Weights of a small transformer language model.
Architecture: embeddings untied during training, normalized queries and keys, some layers without positions, capped logits.
Each number is 200 + 40 x the weight over the matrix's rms, rounded and kept within 0 to 999. Layers, rows and columns count from 0.

# layer 6 attention query, 768x768, rms 0.0239, rows 207-219, columns 512-639
186,200,222,196,208,161,173,190,270,210,232,185,171,224,217,246,208,236,182,217,182,218,172,268,229,219,206,226,119,238,212,148,231,267,120,252,144,235,165,205,183,234,164,219,209,235,185,165,170,194,183,233,209,171,196,184,212,184,183,157,214,162,208,224,192,157,217,177,258,263,239,217,213,134,287,186,239,190,239,148,167,213,296,179,195,189,239,192,153,221,197,235,199,209,232,197,155,181,183,189,173,211,157,180,192,206,214,204,241,173,270,140,195,190,209,226,85,130,246,171,231,103,183,198,178,162,221,264
261,243,163,228,180,242,173,232,115,273,141,179,186,166,192,262,216,224,146,237,100,185,214,201,137,207,224,157,221,186,204,211,126,185,216,227,244,117,259,153,144,235,207,122,268,174,189,235,275,201,176,171,218,199,227,198,143,260,220,254,184,212,187,203,199,188,219,166,114,193,190,180,217,261,189,179,243,182,160,224,181,200,230,227,247,277,221,178,200,174,265,160,242,209,152,217,182,250,196,132,195,192,290,155,212,186,146,219,216,233,244,189,216,219,143,257,81,169,187,203,178,348,183,205,207,200,182,193
201,205,283,246,179,236,195,160,152,189,248,156,111,272,156,188,169,236,187,223,174,183,226,219,220,215,227,247,209,130,333,257,247,193,145,204,147,176,279,177,194,238,210,165,223,184,196,268,258,205,187,240,156,140,234,144,149,185,196,190,182,227,173,216,208,224,251,217,229,158,200,145,237,218,202,280,150,207,127,198,203,131,280,219,223,305,210,221,212,239,189,229,226,200,170,187,238,207,174,208,227,198,160,98,229,260,249,180,192,243,188,274,167,136,198,124,219,182,176,237,165,241,199,212,159,172,152,200
259,163,162,208,227,192,190,214,223,224,216,216,171,233,217,208,186,250,164,111,213,199,180,183,303,265,160,234,139,151,270,218,223,197,237,153,179,214,256,185,239,205,177,235,101,187,276,187,173,205,227,225,159,206,192,214,89,263,236,233,159,180,260,180,233,174,197,206,225,149,187,234,169,191,243,232,210,145,168,199,197,146,179,163,221,211,130,203,194,240,223,250,205,173,187,198,216,233,179,247,201,215,224,171,217,174,144,229,172,231,237,169,186,201,146,195,208,273,176,209,238,253,233,252,231,154,142,238
214,196,176,166,240,180,258,250,169,214,215,260,272,190,234,173,255,123,225,195,196,204,178,175,253,209,139,257,123,187,153,229,264,198,48,198,144,185,203,215,195,150,148,245,235,189,238,189,159,259,234,300,123,133,268,213,190,147,142,168,194,153,209,229,187,181,189,167,243,156,273,229,192,148,169,205,221,203,180,203,171,180,182,151,112,188,205,197,214,210,197,252,147,138,168,173,210,143,208,253,190,191,152,246,218,204,218,290,222,213,213,205,117,211,196,169,211,176,211,195,202,176,184,244,121,122,261,247
178,135,149,124,231,149,210,208,138,163,191,216,223,159,186,147,149,102,187,210,268,167,198,162,138,179,192,166,240,249,74,177,207,193,194,286,213,193,166,210,215,96,202,255,228,213,182,163,248,154,164,161,233,195,222,181,285,163,224,174,247,220,197,246,190,152,180,192,156,228,216,243,154,177,155,230,196,164,234,189,201,201,192,89,203,205,240,219,257,232,175,168,200,184,170,173,149,214,216,202,206,234,216,230,192,191,183,274,224,192,169,155,108,188,203,209,242,193,173,193,149,162,139,222,239,207,220,172
242,222,202,168,152,239,193,225,154,151,191,180,165,133,184,179,194,193,164,191,161,211,210,215,193,166,193,202,222,255,141,195,130,186,285,220,297,181,190,120,190,218,170,123,248,174,148,216,213,165,128,192,192,241,163,270,167,206,277,232,233,179,195,216,223,257,195,192,159,200,161,138,175,190,162,193,234,181,191,213,205,214,188,210,216,249,259,169,152,225,243,184,209,222,147,235,188,253,171,173,189,184,234,225,271,206,157,204,111,159,194,241,169,242,149,250,209,152,210,178,199,212,199,216,238,196,187,177
244,202,234,172,246,235,271,239,123,179,200,185,256,256,174,136,126,148,178,209,184,234,197,195,160,179,283,221,209,217,234,250,227,190,143,238,242,147,183,219,173,221,210,188,230,190,152,270,296,217,203,272,195,147,219,250,249,133,149,150,201,205,180,198,184,216,166,270,213,220,239,248,143,217,169,158,205,261,218,224,224,145,174,172,152,214,175,236,177,252,235,241,181,245,185,137,178,185,274,258,209,176,235,274,227,219,135,241,198,178,180,146,206,232,217,149,269,156,134,264,87,151,174,177,125,171,196,154
267,229,199,155,182,174,193,229,198,198,153,174,217,196,166,259,218,173,226,201,216,217,255,164,195,176,119,217,234,207,123,86,216,176,212,247,184,216,141,254,218,208,218,165,249,206,163,207,206,242,206,184,233,240,189,207,173,199,244,256,237,251,148,217,223,228,241,237,241,208,189,250,199,197,184,129,187,145,277,216,200,228,123,135,278,236,217,145,227,256,196,208,211,185,164,174,174,207,216,175,150,179,219,194,209,195,198,185,194,149,143,165,222,236,229,255,183,190,219,180,186,182,172,216,259,239,192,215
198,230,215,176,207,211,174,193,245,204,266,265,204,206,268,291,199,243,180,209,201,197,161,237,279,216,154,277,151,180,203,213,199,257,253,130,180,200,245,237,219,198,240,168,144,162,202,200,216,190,236,169,143,128,220,205,153,179,227,267,253,202,174,154,144,165,214,180,215,174,233,169,244,271,248,160,205,179,167,268,146,268,225,256,214,152,189,222,211,211,197,206,196,203,220,279,234,153,126,188,180,194,150,184,225,245,166,182,172,219,183,183,182,200,172,179,197,223,126,141,262,194,271,246,296,214,158,233
244,178,122,219,188,136,172,205,174,207,153,212,222,232,184,217,229,248,206,245,164,234,220,182,249,243,187,210,179,179,271,238,208,243,194,188,205,165,257,219,210,227,212,214,235,256,190,223,139,220,248,254,174,210,198,232,161,126,150,256,148,205,166,182,208,160,154,164,173,159,219,230,159,162,185,179,278,169,176,189,161,166,227,188,179,214,162,219,192,273,234,172,155,200,233,144,239,220,224,173,234,272,210,255,171,199,114,232,193,226,209,218,246,177,181,140,177,209,111,234,154,171,242,185,115,159,206,167
203,158,115,189,174,250,198,250,125,244,198,186,273,117,189,188,247,231,250,150,278,167,180,200,154,164,197,223,193,213,110,199,184,165,167,166,225,236,214,272,219,185,210,229,220,196,185,222,256,191,164,172,154,167,258,178,204,197,217,263,189,156,177,270,161,163,228,207,172,195,201,166,171,196,175,240,242,205,228,240,205,201,164,104,196,235,212,170,197,189,176,188,184,237,203,162,180,166,129,193,207,162,213,160,130,236,135,215,228,226,258,234,162,226,206,173,161,212,205,182,198,208,177,217,238,201,186,180
185,204,215,167,229,244,194,213,225,116,258,186,237,227,233,153,250,217,212,232,217,220,247,249,161,209,267,269,223,201,204,250,213,173,262,206,149,176,235,165,207,185,188,214,198,214,274,184,190,247,220,181,229,238,185,191,176,211,189,213,230,241,236,204,187,175,184,201,144,246,211,219,269,170,249,205,228,152,234,214,139,218,228,206,170,183,243,178,195,190,195,197,163,191,196,266,211,131,192,185,251,130,153,162,239,140,161,160,219,253,238,171,250,175,266,118,211,224,238,172,240,184,250,233,234,208,201,238
# layer 6 attention key, 768x768, rms 0.0236, rows 207-219, columns 512-639
147,266,239,212,265,242,216,183,195,238,194,177,199,176,225,199,256,226,209,246,210,179,271,158,166,228,252,170,193,207,169,215,228,168,197,261,182,106,293,238,166,204,263,216,204,107,241,232,226,270,184,194,113,245,223,259,241,219,244,230,164,213,129,186,223,122,148,200,216,176,201,184,193,193,186,228,222,228,197,221,215,205,195,209,169,205,295,196,191,209,129,243,219,220,244,286,221,187,222,140,193,168,182,198,173,161,192,253,248,237,162,199,204,162,183,184,192,206,213,269,221,175,231,198,151,238,189,146
192,133,161,170,253,219,189,230,189,213,168,237,226,188,113,202,235,229,231,143,246,201,280,155,247,193,138,182,198,252,166,210,198,245,180,118,249,248,166,194,198,145,212,224,169,215,209,157,191,209,188,101,250,229,214,214,198,219,178,223,188,210,177,141,100,256,199,205,237,186,198,231,137,245,187,233,212,117,202,207,208,241,157,138,260,170,219,162,212,226,180,200,238,206,211,241,196,258,81,187,261,229,187,198,198,233,169,145,219,230,162,240,168,213,235,152,249,123,124,184,154,230,212,177,207,277,113,124
224,211,212,258,175,196,206,192,226,258,233,146,145,193,264,218,187,151,221,277,170,233,233,206,220,287,292,244,226,213,218,218,188,182,170,196,179,224,297,224,145,228,153,243,287,144,219,218,162,157,162,201,123,251,185,196,222,206,186,220,156,212,196,205,233,144,215,136,148,178,177,158,217,256,253,214,211,237,198,241,139,211,102,209,185,205,272,206,184,166,159,179,205,251,194,254,188,230,245,181,181,151,224,239,140,198,204,117,201,218,256,206,288,197,182,285,202,201,271,159,278,273,240,156,195,238,171,138
80,196,224,158,162,164,207,194,232,141,253,274,153,141,291,206,149,169,197,246,173,194,182,268,157,199,281,181,189,192,169,207,206,206,176,240,177,144,252,156,133,334,225,227,308,144,197,279,273,201,161,195,132,198,144,198,220,258,180,210,195,176,193,242,238,137,223,260,279,182,182,156,241,228,228,212,140,185,191,252,155,200,248,162,182,209,212,232,205,203,133,238,208,197,235,224,295,194,276,172,112,150,143,179,177,221,226,140,198,222,198,225,258,214,221,210,205,172,243,278,269,199,269,155,106,224,176,207
198,203,207,237,170,179,190,204,223,225,170,157,165,204,209,207,224,206,217,254,220,182,160,168,218,198,258,225,204,221,177,217,185,201,172,276,162,194,260,177,247,189,197,208,192,185,170,165,186,202,189,221,168,237,224,169,193,177,166,164,143,167,227,186,246,145,179,192,230,232,236,208,187,142,193,195,173,194,213,226,223,220,152,201,176,199,249,278,183,179,211,176,217,247,221,201,196,211,278,192,216,181,260,191,199,240,167,222,193,234,237,216,175,242,193,197,164,217,203,231,183,245,172,207,160,225,320,191
285,188,193,195,188,205,171,227,179,186,183,120,258,202,105,120,202,178,214,164,185,115,189,204,163,160,219,199,211,172,221,170,199,201,214,153,225,243,104,170,235,126,194,210,142,237,131,189,188,154,218,212,279,168,244,307,222,197,226,210,168,192,201,230,213,295,231,247,155,187,220,261,188,189,193,159,236,173,215,138,247,206,145,201,197,185,124,186,175,196,150,177,170,192,171,143,138,293,162,166,192,300,259,196,192,272,202,271,147,196,143,203,191,233,212,182,230,247,118,128,120,195,214,187,248,203,210,223
199,188,173,153,221,217,176,158,157,167,185,169,217,221,140,201,184,228,187,173,159,193,255,171,195,218,163,192,198,200,175,180,234,206,233,201,219,223,132,253,202,153,220,199,159,204,187,214,230,193,224,110,220,193,188,238,141,203,222,264,222,218,199,119,165,272,148,241,175,209,167,179,171,206,175,264,225,111,156,199,217,144,241,199,270,175,170,207,241,233,263,161,198,171,176,204,134,225,204,224,255,195,214,175,185,220,164,138,241,167,142,189,175,187,206,217,213,161,242,177,216,237,218,154,214,205,176,183
286,261,170,304,205,201,157,228,186,254,151,168,248,207,180,152,279,154,283,186,226,219,151,125,184,201,90,217,242,141,159,184,183,258,191,205,167,229,239,132,164,160,208,201,140,201,180,157,215,164,241,242,223,224,191,216,264,124,244,165,132,189,211,195,103,238,226,117,141,196,224,246,173,261,143,196,216,202,203,202,200,235,164,168,135,171,241,206,192,167,194,184,233,220,179,155,130,233,176,168,234,185,299,193,167,208,210,200,239,205,104,181,175,274,239,222,250,149,206,93,135,115,190,187,231,224,239,149
250,208,159,205,221,196,120,161,141,162,183,142,276,271,116,231,170,200,153,191,182,172,157,211,170,178,155,174,190,176,190,207,216,238,216,216,249,217,150,203,189,128,160,195,179,275,224,184,245,139,291,207,276,194,256,251,220,146,264,211,229,211,192,151,136,210,213,163,133,204,173,254,175,254,223,231,284,156,173,209,281,173,138,182,205,150,205,240,191,240,150,162,251,178,209,170,134,177,163,188,240,270,222,230,174,210,174,206,155,228,195,207,146,305,143,209,262,143,199,189,178,187,256,254,289,237,244,137
167,193,200,227,182,155,196,177,223,193,232,187,186,221,251,170,128,243,181,221,105,247,158,217,200,231,213,163,176,256,238,228,244,206,146,174,163,174,246,187,228,250,218,202,202,174,219,225,168,230,238,226,154,192,210,163,182,267,148,211,231,195,209,217,228,134,232,183,251,166,137,125,266,118,255,218,178,276,235,231,188,241,279,152,106,194,311,226,172,196,240,220,200,263,295,216,191,159,275,208,194,136,84,183,241,230,210,246,185,174,275,189,206,183,269,237,149,240,227,287,308,207,185,245,246,166,216,200
197,264,206,194,182,231,211,231,183,254,153,169,227,235,213,187,198,175,256,217,205,180,153,244,210,186,235,204,220,161,141,233,181,178,133,222,146,200,206,153,241,216,181,222,98,135,211,175,174,242,235,222,160,207,241,146,278,190,233,97,218,196,221,225,166,156,206,254,202,208,228,207,239,231,228,190,156,177,209,171,196,281,190,210,156,240,231,202,175,210,171,220,205,262,228,239,167,194,180,215,222,151,221,159,183,178,164,201,154,253,221,153,215,224,182,236,217,221,207,230,211,223,254,238,262,174,265,243
205,219,136,208,196,153,148,103,257,182,226,178,237,176,215,127,188,179,169,165,187,221,177,179,194,199,191,208,215,130,196,188,216,219,226,220,228,204,76,119,262,170,196,208,213,199,226,164,72,148,169,211,281,172,216,202,208,148,208,209,187,209,247,166,151,221,221,203,181,120,230,229,174,231,222,203,225,177,186,174,204,190,215,198,263,230,125,263,203,195,289,225,200,141,163,177,170,216,185,168,160,233,149,181,191,231,178,149,177,202,196,238,175,213,152,203,224,181,174,209,229,169,234,116,169,245,199,145
228,134,199,224,208,244,238,236,240,230,211,164,217,239,206,210,212,216,160,181,163,210,140,238,205,240,138,191,189,180,226,201,161,228,206,192,165,237,185,163,243,179,219,183,115,209,203,182,217,290,172,219,166,225,233,175,168,234,173,245,189,148,158,206,225,149,129,238,215,171,208,173,183,270,217,207,192,213,210,168,154,205,263,223,256,136,194,212,227,235,185,209,210,154,200,239,220,180,227,181,250,203,184,162,231,178,274,169,223,202,218,223,201,186,137,210,180,228,212,308,256,126,273,246,213,182,204,189